config = dict(
    num_hidden_layers=15,
    hidden_size=160,
    num_attention_heads=5,
    num_key_value_heads=5,
    head_dim=32,
    intermediate_size=448,
    vocab_size=8192,
    hidden_act='swiglu',
    norm='layernorm',
    norm_place='pre',
    norm_eps=1e-05,
    positions='rope',
    rope_theta=10000.0,
    rope_fraction=1.0,
    qk_norm=False,
    attn_scale=0.177,
    bias='qkv',
    tie_word_embeddings=True,
    parallel_block=False,
    init='orth',
    init_std_qkv=0.0359,
    init_std_o=0.00656,
    init_std_up=0.0359,
    init_std_down=0.00392,
    optimizer='adamw',
    learning_rate=0.0017,
    lr_mult_qkv=0.4,
    lr_mult_up=1.04,
    beta1=0.9,
    beta2=0.95,
    lr_head=0.00689,
    max_grad_norm=0.5,
    warmup_steps=569,
    schedule='wsd',
    decay_fraction=1.0,
    decay_shape='linear',
    final_lr_fraction=0.02,
    batch_tokens=16384,
    max_seq_len=512,
    doc_mask=True,
    train_tokens=152000000,
    max_steps=9278,
    dataset='wikipedia_en',
)
Each number is 500 + 50 x the weight over its row's rms, rounded and kept within 0 to 999. Layers, rows and columns count from 0. Numbers have three digits each. The size before them is the row's rms in percent of the matrix's.

# q: layer 12 attention query, 160x160, rms 0.0417, rows 0-85, columns 0-39
# k: layer 12 attention key, 160x160, rms 0.0402, rows 0-85, columns 0-39
# v: layer 12 attention value, 160x160, rms 0.0373, rows 0-63, columns 0-39
# o: layer 12 attention output (transposed), 160x160, rms 0.0763, rows 0-63, columns 0-39
q0 070:567520487487479438509562469549414532413545492526514483493503465508519455544507498561537478536430529563460560539430449580
k0 063:456505496442417510599535520549399466529438461476513479488544495415550479463566470441543539478490564405510447452533413435
q1 055:533510479512495537453460565506478452536451587447527528524512516540449508487385459499547561347437570437415515487380493525
k1 069:484514506445574415488524469545464520527571545491488480550524463545382457522515584442551497560456530558468501578466472478
q2 060:553527519484453509585548493577593532400510499483541508500557419530501464532543612533542504580503442487490530576456446543
k2 061:378425469482474488528510456494387469506424412493438492501490477394552514562534450487515500468549517494563463444489498463
q3 076:485447513514499449505531504469475529442547499529519557529479486502467486469458581574515440495416546541448567568439410471
k3 074:538494443414532505590516441517508512474421581529475516473487545569498574436461589482472532569536553459433453550495431584
q4 072:505525527498420467562490418501455512330541523415550506480481453543477449560500489490572514613428514633448520545412519546
k4 069:496462473550530477498537496553428451489515513580454519490528568514370481490566413558498535403472508462496454494543498438
q5 069:591510440518484452560523489556490474452462560488440502450475600467468474507478501606478476526405533483455524543442408504
k5 079:516479485412510498564435486480450525499481561527545480507464389507500520448450562395554489567499548523438501529518409539
q6 082:471420456551537504412436496437505503584519459549515491496523517445547486487515503487415469408511488384515509479547526402
k6 073:406615544555444573445558518616481492518488495506459491509495511468447489588513469529550474439550451541583452506476507519
q7 072:467530522448470530528380464501512520482521432534504455481514418452543535590495485411519542508499425485570435467551603526
k7 070:456575516549466517473494572583453437496498437509538517450505548454452439531524408572511508445557505463529504502600516414
q8 083:449465465566479491487461528405498524647520528570563521561520496375506505543553456444463458506588473450477519509476390456
k8 075:528538528583483569443594557572486509564577481547439557572501517459375407444468489534466468434536544532585489513537473470
q9 070:468502572460422494482426461555529556447537462446577486507445464467472577503466572396521485554455458439516467432521630505
k9 077:518500423419533546544559454498484470551528478469568480551505535524526486505484438558471447515469554503528549517468501520
q10 085:511560539400521539486457424528570540457485440433478458512495494569516497508505521456585541504420466476536451425487553616
k10 082:530404486462482447513543414422555523479500473444565504524508507480490516536469418516472573482476509515380488439489392483
q11 086:552533508425531557469557493535440428389468562487526535518490446573504462480476515547501489538442504565461517549465491530
k11 085:485429554418506518513508413452500495473390518446460488558501446533536471457515578451536534562480469532468495559526464594
q12 088:541555564439482526509523458570537506470567559435452484474568436565495510531521574506576452547401464495518471522500537550
k12 085:447471481387547483559536415444489515455497460452527467544520478542568483515503536501466566531367500565449513433405461545
q13 078:547507592431488528553535574504420442404502534488485525455577546554573470452510531567530441499504455535497520639486500416
k13 091:413487585530496497428522477443518445483493505516373536514466519577503435492534525508521462464468470476528548597504510512
q14 115:516497604481383502503598470533462502498595500426521548479521552525483472468473599541531329472446444499519516516484600482
k14 083:481460489433611438512516512476531462447426448505530475470455460472598581518474514541477500478403527505398506488440568497
q15 082:461521466477487481532578578525520525487517456535499445519481405552490433453538506533572533482492465590491454514449475507
k15 122:462548591481455484411442480461494484487495579450498540528443515513518456456480599477577447534396476424564571587559440522
q16 130:455417481583494506453492546465487454592559462531557529450503556439451522548493442528397446523557527529526493444516536416
k16 095:464528471554487495489458547556483399523514569459412491499499497484413554508470411460451510475480591455601448543629502520
q17 113:495524567491498496518510452509570588508512456494436492563556428532456503500524520575531456527498424568456406444420495523
k17 128:462491496328495448612491486510537516534449464455575465494587422476537525579473487524496523543419462537388463488500417505
q18 135:513563475485494587444442560506501433526589470485566565529507522512413465479540534507550346485507540479554405520397571422
k18 126:543462636473446618466529504452524467543506486468535544475545517476467397523521592507591399503480457460443475564419543456
q19 137:529581358525574393546476501515385514517438520580487459501421595548558540453519418489424557461555535526485478524618498530
k19 114:546548514585525490443444537564482484543540581540460461528487469499503494461511470502524479543596532426637459613561525597
q20 155:503541555524553428556445516474508476553470557466494561499439501567469484460493513483484535509502478465467548535516461472
k20 143:518483489494459393609384484530546528548516448565554546494457560589479534408499538455408498430498533460435533488494516492
q21 119:513487500525551504435485463503460473498469564517405549435440434565465492528560528433526460502594442507569514547540461502
k21 136:539570470515512413525448464510514459564513560478482495470447516599468563489492489419455523442536410508446533519553559589
q22 155:454557477539498523434544467450490507553524521507461494418499544493459473486448533579491454517511549493534559454475432521
k22 149:518526532580453556479516431523521465440518598525455461477505522581521382537451552560465487538533513452500573597551470567
q23 151:521568510498544554424432476466526507535547549443480502507567499516478564462481559460554474578447451475527603486401518531
k23 148:523524561513532516531514473472476526467459474402488442510591485499529544575514530475429453570423409547498612531419570485
q24 152:537496447487517517516551504459570612485550459577496493568444507594519434493502468542581532459509632510487442462461421585
k24 147:574431497456494566531639522483478550497510463591444499575505548565500393443504467597530490421527562499540474515462429550
q25 150:501458597622512556499536496467487505377508417527485503447591478469457423556503541567575579523534512513542405513493501518
k25 146:467436484577490592418541476459572458413457456487545498553547545493440429534438552470653542494556505491538473465495447469
q26 140:481448545519566504430470532480555496524458473546553484463483477480471491521473475459537482526477451521428487509420503564
k26 140:502636436531528524537483577594460472505496471534649459492512567489490484487483443423573508501509553509444464511520551538
q27 153:461492457505527420556453426438439515482419456465578528448480525572477511498500467400466518594529481617495599470406492583
k27 149:500540397539485410521433507414474488471438459450527524532540557510536532509489457386489580478536530646516554481499557524
q28 146:429505576551447500520499503541587480557436487453561420428564503413499546527454558491529591531489473464556531582538504468
k28 152:450476561569509439481487478506496436465485497458562509424610507361509580521530483511528491562474522436533507503529476390
q29 153:483402578524497542486480577445515491490463419477529432548411562556510475497463492508487504412493525542466629521471487431
k29 149:432418545560466456466523642467491582516463431448523482464533505532452513459424454502476468403478586557459542522466558441
q30 170:518494480427480582532466481459520585453458564493549409426420389508527493583484528523525481530532530589442475532509437416
k30 148:576427525471451577559474537455480548420514442510539460495490378533548490544489526580551534453553516573315450509443515458
q31 152:449474473487469537507558632407433548506467382532463488463486492497566455468440565419512527500581497491509598533523505536
k31 152:474602486418551548446562544447446568536468457471469530521447373536539502444457500408532494545524417476434541438491424529
v0 127:469503493460451475572497551552547557524502496524453465417425550509461505529545480574630506535550523499516549445486479501
o0 131:454521498473456420556529545538426465502470430442455487390493578466405407472502457553611529424516572499433481481450411446
v1 124:512450550529544470495421552573461468535517470476557504402401449510515455474491519584505486432486520517540567463460446536
o1 131:492402460543482517499517442570488516562549447454510501512469493511490415542449485551503456445481478547508499473503402573
v2 121:499448504549479582403491547510491535556505546464435511451639459420478449518422486473466492513550500525442564491471459563
o2 130:571442528508505588440523468510470542490539439458470522483562497434464501537469521526379514482474509557576490469535508586
v3 124:613480583481521477492483530342440456511435434586443507513362453503537473468574553477559476579495456483509607467495498464
o3 121:586500531550582463532483552436515533597521464556404466588457494486506559497536507523519462512526465421576511438502535441
v4 125:450476472455509441448523502432512512603557523490537539449499515490484424449443492487555550524508511530466492461517465599
o4 136:463516508495525555448495473478479496627624492566544564673484469513466494567458507474508439470466448528507477450572548529
v5 126:443447496458511467468531535574525447504560482557594574422509422451433542535460577507551475473494448555601543494477436605
o5 132:425420501466491512490443462476496501464509435495550567476567532485406488552503512483572462480502494597540520393463494618
v6 121:545501484479539411524436509573458430464515467559526483534503426586502487514480518491588532438425512517466475548454415579
o6 132:505465475493539535495465472500437535492506534567539481566467381545504465561459551497589413528447445620524474505531538588
v7 127:536543472485537499387414506575501503480559516534524518441561485508478514429575549472535523544470553485426419482399438506
o7 149:565470507481502547444436519510515525428612465528485511664494444474462441530622585458421502491463504564527465500466512500
v8 125:467567451520491566541533457467519445422562560476497515541553572494470592459430447472458448477422542440479501447506450546
o8 135:476512442467504581530489592501498475462522494462559554603446465537491480507506430406418477422531458486518528456467449529
v9 124:481456523463469544508500529551506523627404496524538495550504503416575499477469547557500493450540593504446466488569571500
o9 122:509457533447465456414502526527488510575406522514582590382458449496519487455493605470511520492503603472421572538507573528
v10 127:475481529519433515464510559447505503472492501536530565512593511486631510515472566472455535492472528468499432464540556425
o10 133:488475542494472493450484514522494552423510405595555589498519496504586509519510519493446517455450585488510432526498575474
v11 132:554479459485498426527510532482469451503435507475406564477538500432489494481504445501540533538547548514525516653628512520
o11 141:514520537514533460541471560568532478474411441481473557461598506458465503464523438485547441577567505467476481621579444487
v12 129:537425413528489490535425474548513545406466575470526580515420517434458482446471471509602460493491389498479524517521570414
o12 136:503500426580475510455466461535476462477505532441488619582461587518447445543452445511558492495533470443453464532493575440
v13 121:493543594496519442567537533432468475492551486509448465499550460483451566544559511515402459497461462525541442555400487470
o13 124:491557566432467447653505483422486547559600467499430428463590466547395547488574502556446431487495517548515433563392514486
v14 131:473602465440545560510554438494587537451468496559421519452534437526507417533413528444421566535461531491508544561549505513
o14 139:464578529536495531563556489570534507476433414585523592418547533450486478505446509524448479530465552448445515530472560507
v15 123:489486553545476534484513487474495541474456563487470429462509523552555420446398582458472456511527565466501508473525505417
o15 129:499405579581466506536506561571518523430467489538592528446418513533561507428472569403432466466452592478507452402487564453
v16 135:504488506518500510568469599440499474490581435523450438486483578418522491558418502543480463439513505541501463471467581582
o16 144:485537485491515628491541522402520563507576480526458429446473510509529441548373479534542407514464488575433451496440498635
v17 129:439482585467423441482495523458411507544495487552438413497535493472585421503491537568542352480463543496416507442502450447
o17 131:397441582541492321459489477423445475456445465575501473439536464460570482482554507456435498521500499546480528414568471508
v18 125:552484526414503485507538534501580513555588462507551581484463483433549555494550612594446476425519474513590547594528517435
o18 131:476492508491502518454431496539556544472504463451536497371507474472526509515554535524541565557533533541569539509520430476
v19 129:430526534480401513475503629508470473568461482471526552519459471496503502536458497555493561542607514438505450464422439549
o19 141:487525505428496531476551529590439451480562426530407479606414476489514557491456500474493555584512580482492441483518404587
v20 120:470458543514491463502508538451535498506499479456472576570481505525550504425459554508539566408540564529555481414537426498
o20 124:531470549467524471456548541504525478466548650522441523417462452464497563471388556549525448433482558458508503481526406463
v21 123:466543599510508503507544570488529492502567594496477435574488478561470532441529525436530443410465497520505380495456553530
o21 131:441562500510510498480512569449531540523527605509570460625539416586457587505573537428469532435427440497565468527408533563
v22 121:538489474584431505504390513374535534472558548492448462575471508516466477476402537428521472507582491492510497477523474532
o22 127:563505436611509490483510549442505473491444513521517534534462444444533554499412455480517652528545541464588506480518421531
v23 134:483442498460570539566536469524549551460468475482367411497433589495503475521588444438553433453606563500573453451496588536
o23 141:538492432449493401591558504591452489537482518443422475497435528543495526452566462408523388424526571485505502513516483517
v24 133:483583463551440488524613555545481436391526503442553409550451450495527513428458560511453468531571465542575545570506441602
o24 139:515522494515510519538565583476521514462499443505636449397366454464545475439464499582554475507570519570599550537425461571
v25 126:479490468472517552436458581458478601460437598516388523374544566444474472551474542471516560547516545594499451540469514535
o25 126:457443544530481570461468528506536494483462458519414587505544542451461543532484501533442490442459491478504405497453554517
v26 135:407485522482522483502487551487543426514554541495487541493521455642543489482529590538528563541544591445553493603456505544
o26 140:415481468499459522506516532499492460480479571548501544527506435665488438523541524534558477527536532468524527575484446564
v27 123:522580483423482482548448538552525534585514461571572497498387459542526521459565472522533520457561490594511437448482574482
o27 132:482524520439517501499502574505488420568464467496605485541466449471529519428544459436622427502433494605458538498453605426
v28 126:624542477519473481481418507516520558546505457539543493451507465520512482455531480483544478447533376505453473478537543536
o28 142:557479467508475498446391462542476473558545545508499493568529507485515502429554448454526474484484420497450471502549524478
v29 131:469463499444429434494439580444511458554501564539481511539456430510622454456568621552516454441538571478545493551574544426
o29 142:415492552464406477378476531512515478483503514524473513510540414554556496544520578570528480506469616472465515549505457476
v30 131:457530478490467493507507483421547516511505480497576479513562459476559462455555496502491609519515533476516534572564458538
o30 139:502547479493454594500522528545485585497448419570641493501521449487600518455522498563555440542479533503466482520516475457
v31 128:471544524572516488521575522432519505478510487458555333475637551499530477588472432537500487476521493513518485460539450562
o31 122:469517604495487487545483554392549487482515498457600394370524539527508481488455488487471405426536495465440528537482500505
q32 071:507616559479408458498506559544565522516525514425368456541605482423516507470528586427463488510496433437538510505499557426
k32 089:528457468520438458600518541565477524491446450446532528473532499544555434533499443535458533382519449522514454462513484460
q33 083:457481452583425594522420602556452414486566443461529587504450515499536464417495417526504485508559560474499447452501488431
k33 082:520527483531419569474495626496497543583533503509506617497506496403427455493494558386544475633540568488580496575471556503
q34 062:496497535399541443477556485504424526478472442527453516496557490496567496419477633545586460512451545592565519508487456492
k34 081:430358481526459510525496407522551523412445416475516541452459489474541494579441468472423646466535470587505505497576455476
q35 083:542536532449517513407522401496571495549578568523440484568542530497415436522490495432513465488499400446538497598433533550
k35 078:521533499493503558590480550496521509506486484496465520519463541500481408558474521603511535442381549517453473518529484524
q36 085:440481500527433471579382480503528495499488442501577509474437471505593687511483481520533583559492603534455513405546516515
k36 077:399494505521502536474451498532424467401449469521529555519495492522582569541514518460491447485590472474585549514533460426
q37 077:486530512474523486575553441463540586551531527460493518468490481472528578439493560473520456579436609551490523455405458626
k37 086:500410538555547485588466431507470378517441446437501500411535423577590469500490479534463548517573565537513503454542512480
q38 081:523563471512566626496621510418445481483445500503476595494532615511480386505496488544496474522512535493502526515472463442
k38 098:463493419487542558506510450424510523615556579552488472481516499522435370516464417542557503544473479542470447508490549464
q39 086:493473490522507539422593476527460461503472546458416481557562543532442386432476517424501509393545417456564407582459515489
k39 087:469549445511563614383494467534513526527455516491558469533400642495440401490538477564509424438480542505479463537478513527
q40 084:537543412474535459516514459502451424518483513607467540466510514400547552497481493514461617531435489431536530460505452506
k40 087:575534538489557612569518474495498561500609620482409477484572507443418461473514485454422461481469408490509405479508564469
q41 089:593486477534520546418613491476458422602535568410402545519501551550396454499451447493508455405545495445505529617511482444
k41 091:512559386552542524437582416500557511523497535459444443460530581531457457524523442555513473446504452447460479492447534486
q42 098:474506460472534386514401516480507511440485485547446424533479495474566544615501558469479546515389493549513531390499515592
k42 080:422473590406434421533441527497429485529632500426556500541536437473520502520473481410404495484417412517560493515540538493
q43 082:641554446543559488510567541495439458554476536522505494470459545445444552497428408506468530457554547539487507488508477439
k43 123:575590463561616612457594416511530526524554537515427449497558514489427407497477494496542464427503425474448432545482531504
q44 097:456498506467455510501469492493528555461522471477550530603461415537551415535558543410597499562441452481547490396511483571
k44 104:463447471440416377577419551526501501528515434449605511507469433462608495522508529525375480548483584535512577487559430514
q45 087:568516486491488448608419456482447400428485484607408459479475531479591638566531412501430587527519500495436546443524548545
k45 072:505514508497536663483581409549601434584531495537489498490492517432373446465510537573499429427497432438517523570469590452
q46 078:580500526492476490500482522543443494540478592405494469389504501390500649529490460553452509491537509469466453528597509439
k46 101:551553476523528593451527410562468496542507543551425381503587562472456429513476451493544481457514465512504408570521546547
q47 095:508490485438518528404543511462440468494505576486476556472456519579431466367424466439516425455567493509497589615542432437
k47 081:612540503578592556535618477533536472469580485604484444455505522511424436405563503570571509400455445450518498516492540527
q48 083:530537404571491433537452538450433435487585505515517485429530480477494638563489445518407561482380533521431467561523492473
k48 106:516563489588537548448529455576527485522485482518426479488534505439432507505502528504568452403546416485486466536412423528
q49 103:522482488497441520503497526494462441489541569492478546405519533538452527456420460505423522458590569475503508570623531481
k49 090:574524525570545619497556426520531503503526523455458516472524599545483446444462412518518466440486477513518359543510606493
q50 122:551515490554527533409586619535463455454451423492462498413449592527412474416462457542505499449570558556598507593570491475
k50 084:573525516547604595506515445511408488544535607550473438496556537506470470526462402560520503454480447541489420558503603540
q51 086:466496536489491554460545495392563548423489487516551480642531460541495376525503519493563473542485506526503530539422449451
k51 111:376437525425464449580522460415522532450488440429605509503457412608569494556537490525505492535444489555460615360476405520
q52 093:484542421498464485523502531509400531515524583480528558466494561498487488415514533525472501467518568550521576489550387473
k52 081:564556523544545485422499521483508526496517530496461468528583499481458479454385493519542463477478482468484427530499591478
q53 077:450427446545504483448517497525528516488408515451498484501530521560507417485502483419558527548460469486576544547538470415
k53 092:437444430360411473546413561507485534529446516457459481470420471546570532613483450449446467557501572500515569399545431477
q54 095:532479525524580530498500480557487442399484558460480521527468545431497554446565529475592393458495467445531376561489488511
k54 093:428441525508508492545405601474432416506470585518517447511566487380527429514588581526501507490556562392509529492459492495
q55 083:461552460503479522513516524541529446449561458566477444540570586429494595546543541592531521479396545466515528553510545556
k55 090:572484584574504488520597416442503478459473461421485520521484569538488360476531508525585507465514435474537488590504438487
q56 093:483455526421450567455481515488564547558510539493433498591572484502541515432545557479517421549478402373570535476485443541
k56 095:357487506522457425499499464477562450502493404475549527538507510496497552482493559535507548500495508502505607433525426485
q57 091:558587504557536458449539483448555547433463533420484639456537495605533496540482519512478523551448457552420521495415458587
k57 097:463507463539575504466615425441479455499437434508461616537551467477387475409537472524530494461586572473506526422467449586
q58 089:502499441444496449470470479493554539489504537585535444511499491458509482515474577574462465519404505471458535564477529481
k58 095:570519548618543486438649498453504572518535465479547458547545536595473527398478568531599487536429417476478445495443553590
q59 097:566530558434555473548610471510548510519494529466447402492572404460443608490568532494466417475435459476526460505506525593
k59 093:583531636543511466498550448516522484433472546433483466541610479464530522522454592458465572498492396557504503543473412545
q60 086:452534513397496508535636493418516521473446498438540530617545542495486442482503472373555478443484451389479536568545440531
k60 093:436433558415442481575596493402511561540451508436529591581501508462602472516574465512432556417531411472581593447475453460
q61 094:538466509484457550454521456461464503393452426509461509593483520593492449391567386503580493532494472557557515528447573476
k61 093:503448495409542544523549487380503538456524485470503567406495479463542419485493503558503544402532457512518542532492539512
q62 092:467389581476456551548619522515539529501556476434504509504503520552436413572570529521523444542500509466500500452413408568
k62 090:468530491628482491483477470542436556458531480462638522419462573534552594488435494537482517455479520565478592483454491477
q63 085:447564400554501406483539535489508531405468465606558485556442569525460457498486523535555506474482541607472550534462435532
k63 088:565476469430537567547517502479443594456512575497492497542529473531546473492535426485498534504515442460553440471475628545
v32 086:492522481485538504581555583497507555560410584509428494554509509460465504496390562468431501425429533500573489566534508401
o32 081:461588449517499466505471518631441508476514564537497513480494449481544562543507492420474446542551509420554493444588595526
v33 075:509403453433617454450440560491534436415511489510440506487437503529410477448511405543531552413440517539581455489585477506
o33 072:519477489464533600435538542494598536564517515622559485501453474539448447517417531520520443542511514535458484526436457577
v34 095:466556476581470466540481441570431499523569498536550513492545423580520448517548561480486548516484519554473445443481427502
o34 093:559471478516424437539467535496438434399488510452575571498445504478526510438560381487515536468546495535536458484480534469
v35 080:563520567454492624477399393451476458571533471421528501462429574483505455526455466520541586527540518571460513469551529517
o35 079:575443529422479509472427540464516507450476478542451402467523518568589455560500496531429510462447414553472571501516414529
v36 078:545487534430526485532490542526494472578411488460533513474566475484525423615533509446489495565574510477585528409494441451
o36 075:525517457541496395571434485525497480535493586540533587578437457385489596462507453474476586509505491517411501476499530511
v37 091:556412494464456477442415442443499584498462443507536617452487507516584496501500352558470511454556498565479467416498555481
o37 089:570448531449491558489540481434539437496453492500488447422542532568529493484472542557466527499412443538396564572453417545
v38 095:485369459467491535558459576527492488578530461547511423486547518415483685419543484589454498470450515435475441494460453507
o38 086:519540447504522530353510501462523567517538505564461490582528458501440415425484621506599484546406512474522572491458525565
v39 080:498494456449501597411524508438491570455456573461500601502552491492466403543488463394549508458592493548441614446445468407
o39 078:631425549460506441526493480487484500549449541501453466492498477528481645581491499501464561526552454528484402582537490514
v40 099:489491494552420498500474363484525478557528494505502502527390476430536574479467522472483513553498483491489473410559486439
o40 093:516457470533463516520526510453481495438510533488441477441577494477517581460491425526511571416450436586503496510447556426
v41 067:502446444474547514437552553554414530436577543534535544521512585515504356486454374580501575530547384444503533517519474468
o41 064:517473542463477549509484430535511567521530464616486468508482482574419656512558562437508397487502535466551428475540547523
v42 079:535536561503404504542463577386513512394483438476449464506531462454525492537531453422506534529496409450484453476548450504
o42 074:566513543492519464516485568485458480490525424345452540448496482566542499454509508492473471536564571469449577560496564527
v43 077:451508404461614366609452684527478432483445463565502481444496455428506540485567518499452501439438567423556528515485520568
o43 071:472559509518526512485513489461614471546586505522535590512483458502488428534431595493443411618488513398485437476461494556
v44 076:511498524602453501469593577576465512476581505481448441500574514440452526519489461516447530480566465490468507479460499524
o44 076:492541487434551552452503524463521511583434492484491515524501538512524411496587551400529438536488499469456536497513485531
v45 092:486448523529451537532472477519534472585557521597497548532446486478446465465511516493418433513432415467434480595504411416
o45 091:514474464483491479477460527545440506489514522500489458528541464396514604475550496462575527444552458525579377485484590468
v46 084:520494547465482493513562413487465524504480502495549558382562402463519522429572505484562469521541431490491478546482523411
o46 084:552417485545503452531485528442467517461473450482509501510509523485527562473538452495485562443558470514517508485457585493
v47 081:531499572490356535545547492516465564488520406324446518465532478621449538457495531464543534603482435443398435521545494511
o47 077:541491503450591458441559518424491530501504420498506496490494542561565483437472468580460454433460478533424538524460485421
v48 076:513556580501455574433443495520525479492463540548498590505485455499561509540399526423499439590503418462493502443415523516
o48 075:477459508543467490536561512448500542521462441410522501477507493554507429597484498536533549496577525481465524489584432489
v49 081:530395471483593526434526606430579490458501439527400465477559467549519500451505545564569526600439526475398550480521554550
o49 079:477496552402498478506497513454523584554478437472524510514510527545431463488434554496511407489474472561484527484455470497
v50 082:529502486507495437524602450510542512557598503553451544493517471502520423548516473520448546507537585460466418487476522489
o50 078:542427420573413536531546444524496521552518519435533493409413481461488539501528388500484423432504545515442514506466514516
v51 091:489462523470526486431440405537493460589574524479570540505482490432536508527479523612474518508479507479542491506498464480
o51 089:526445463515464450533472559539477506458526539490555471635483449479503596442451473483532555389468483552526442497489516491
v52 083:439461460505620401518484512502518410418366558609439440525501527534504503550483484455474517440501494519503469601498513486
o52 081:448534561517418519469451473510496521476586471493486494400476485485523513621437560495517385640474498452540447436502566603
v53 087:471488428487486523475495522552451533579459522488648568484343525357467486496501407410455560520522552536525458417536463549
o53 083:542486458519553466576500448493540487516466508495467445501552479474500617594539505499406552506411455504422514544496474440
v54 074:525566519462427481505436338426525486526529493442551482529518460554580487452542497493424463539500452444483470448590455513
o54 070:468477572596495521529513480510533461484577470516512501445404512461493476460460417584497531435449480497458578532543492448
v55 082:557511525497528434536559315530495531558522503423557546487431491506546425503468444560459541615515516558447448467423573547
o55 081:547530449497445470583486525545475538498505472402492471463495440486588595441574446566465546374462520523534492477410465396
v56 076:511485441544426452482450534376520481479510455478489579519409475511538529423484464402505526403481534426502444476470481571
o56 078:475486552488506503480537451467579529522505468512465431423562558562459479574460509549428417546336502502512548498462437453
v57 079:519475439543527529464554536507440505416591485440483394437587482496460502434472541555569504433480481566588524531515564518
o57 078:525468503408551540468520525436501520517489427546518496577471509567471413490506515479526468538527510525502531557453463579
v58 098:572518499510552564400344400465494536479525557519518559493528458395477433498529404434547547520490544524458599491507488530
o58 092:564435558491436468594511511479542460518516479423489506415520478566491467558535486555454502503579476544502418523544433564
v59 084:500496438419476471591503599443532468540486448462541402409567472485492560531504600546438492452559414436583499515650530520
o59 083:465567520494575516428522474465516478532507528552467509495519545516459528437426556455459472549444428438411541549488574539
v60 083:446495464526536455548537475534484447430529458492428501498558518508503444440572505515426526430554393475469517558506482473
o60 079:456428527464477448457490498505504534573560502613443498493417518404495626454533509519527416508470593473540420501448558481
v61 084:492464462506494503498434562490494474514500504499512440591518545454462511532452429424541504477510577495577482553452553556
o61 084:546541571516546535487535465473606478477516547605414490458507508569500406557445553546436450553436495462493544508565436583
v62 073:588524556540498451441507503453492609488473503491521451442420447522522544534627495573485490466421525485526493430561523515
o62 070:505525482460554561470607506441498454480422440396556517454507553571530394451473502533503568541447517542422632530481423598
v63 084:539491489537519506536400397413556511609461562435549465560468442554543357501477448450471545508488556567465493407515513478
o63 085:624501449524491529549512568473511430466487506479529488419518494424562456588537371590462605493489451550458527540567423544
q64 076:438474410528485556457445528559458537435434534488506581535439563502469519442563487406495489467577527393547410511510455436
k64 088:488550619537499449531495503453562595521511436453536486554486494540567514557435498449500526553472491641504533462524557596
q65 079:504495456538610484431430480475487489435439437475532395565494535432499456502527441429598529405574505448522515382467464450
k65 077:591473498476466566476550565554634439534455600506506575435402572521472525457469574550505527508543511483534453518573457447
q66 074:508545477499462572472534571567508523541596558479536559486507549599467544425519513568445425495568534454548510643483526440
k66 075:349498531437548461522461515420545461470535462518518436512536521436503496414512475466540597516453501537495439428503556515
q67 084:509497457526530486479567556565450507432529476499521427580478593436538483430557479485543545372638499511564467436478428426
k67 083:501510578439524467541476502510576529610526451473498505469465501488440485488472446543407493471520542530569483508524483408
q68 084:532592488543519559463509594570480486547486549480476657456482442548552556507497500588433408431569473465486503622511531455
k68 080:466487569490491452537474495464482445544527496469509489573558518462537524485459528505444545494461439555571457473515504535
q69 088:566452426461445509479564466531473531464475474453464436519479596480539493430541535492552491396595520490498454477538414496
k69 094:490489541539445475557485459562424529519473418480549533506428472524433567498464459526364510429540505518528491508535518422
q70 080:491417522524494441532478455514568447385520433422499379520472524487427471465537451433556560562490472506518435422519503568
k70 075:499482461517544476476518501507533492519485516448517531413464571546529577581543506480523460445538529520458606461516552486
q71 092:467418547497515465525448486497562443518430480567519495537551372482529557601555518483460499576444458508520528491498611496
k71 093:484507486405490480507476506483466443523563559422438477526573480474542457513483552442586482551424463451459561466509496534
q72 103:469447496515451442501470482541569610423521449394534389535510541467436454395599506475554488456486538532631429420534515487
k72 099:510454509498450579468488454490558467437496451464499515469539431507515438580527535474533511562476424561385574493498591499
q73 113:449465526458539429531399489505546452530451437530529475534527458502527528563516505403461548528417509524501512504405551482
k73 097:524502497391504534480441547422543463474537619458497482519584496471549500566527505506610527560468467512450556486473462540
q74 091:508543548533525545530507526489490422532489517493538491385527535460554552569441521504467438471467533491491572569547474524
k74 103:508499573544416536470449524549545489531489523484520530560412460474459427436478465553432517467467538447612439561521520507
q75 108:550561518493483553413574503529458540565456587534425516444501567470544450448460491572517501453532505410568485538563467474
k75 090:545489536601505545526541494609447485485452478513525549501516591521455467488567436574463478379544516428595447597576525447
q76 098:472492509466498456538462481516515550473553449577578595471514464568442533527432518507497494565453502568507483482552548410
k76 075:491500435367505584506491420411505461568489520491547463537507505519534523484447592592470484639617530513504549471443427513
q77 091:556588470455560514480508583460457482474472502544457510431453540432530533467480521587519530517426581512432527557532475521
k77 099:553459511564470569493538540560422500455503508599482519488406519515474508402528474519466467416549512475538357513432523493
q78 089:539499370555496459587376519505503484468582536504490541483462478529483575493468437478452510460502477581414462534604537547
k78 117:467434565539533484441555436568566567515500502591479482545472527532414539436561480518419468479525519501520442531439528459
q79 095:569570504535476462513513494504480417547522598508466552451525582542491480455459511609478478480458534488508493557519398550
k79 084:507517524575514530515565479552497482463514488552517404471464491554463465406566507501487513495534534414540397586528417499
q80 085:520475513511549478540522535463451464613487478519449551499403502457508541556465513516402482497559539417491558474485460471
k80 119:499491572552482491502536453550499465572510482507490549463462542513440479452539508508424485468535518496554436597530510410
q81 109:591541480482518542487501573473421451499489570547415451444480529489542519540516463640486472490535494440505480555524408459
k81 078:530503486560454525511508525526472539451503428480543516566382558478432464473512465509482515437451499527528441584510461484
q82 083:452442522563524562462566518570534507438498416470582538562485472472463495449540479442543476481475471458561396473510474443
k82 128:491467461435558525417496483437516489521584466542455477549565455502535499552504543447553508556469478566506536442461461526
q83 110:511442510425528458497469493509523577513466519509517494591559477498494446523559640474462431577431462503392507512430511510
k83 066:503521411442469421580492551464488549475510517469508548506513478591601606526510530508455462577420443437499509512531581498
q84 094:625511463522578593458559597547563490507467441473430479517579573487624499466512424534514582462544522431499470458492457511
k84 102:504448525451420465442458556421491524474523577428529460465486488440535499519517472457519565533375489482440556521526492540
q85 096:423466548397380502505529475473435538489461492516530511464494474511519490535453548490417476601476512494528598467470467476
k85 094:446562450495494475521529510448535557444579477456468590483533514559485518453464535450507479484448522530491545401588558515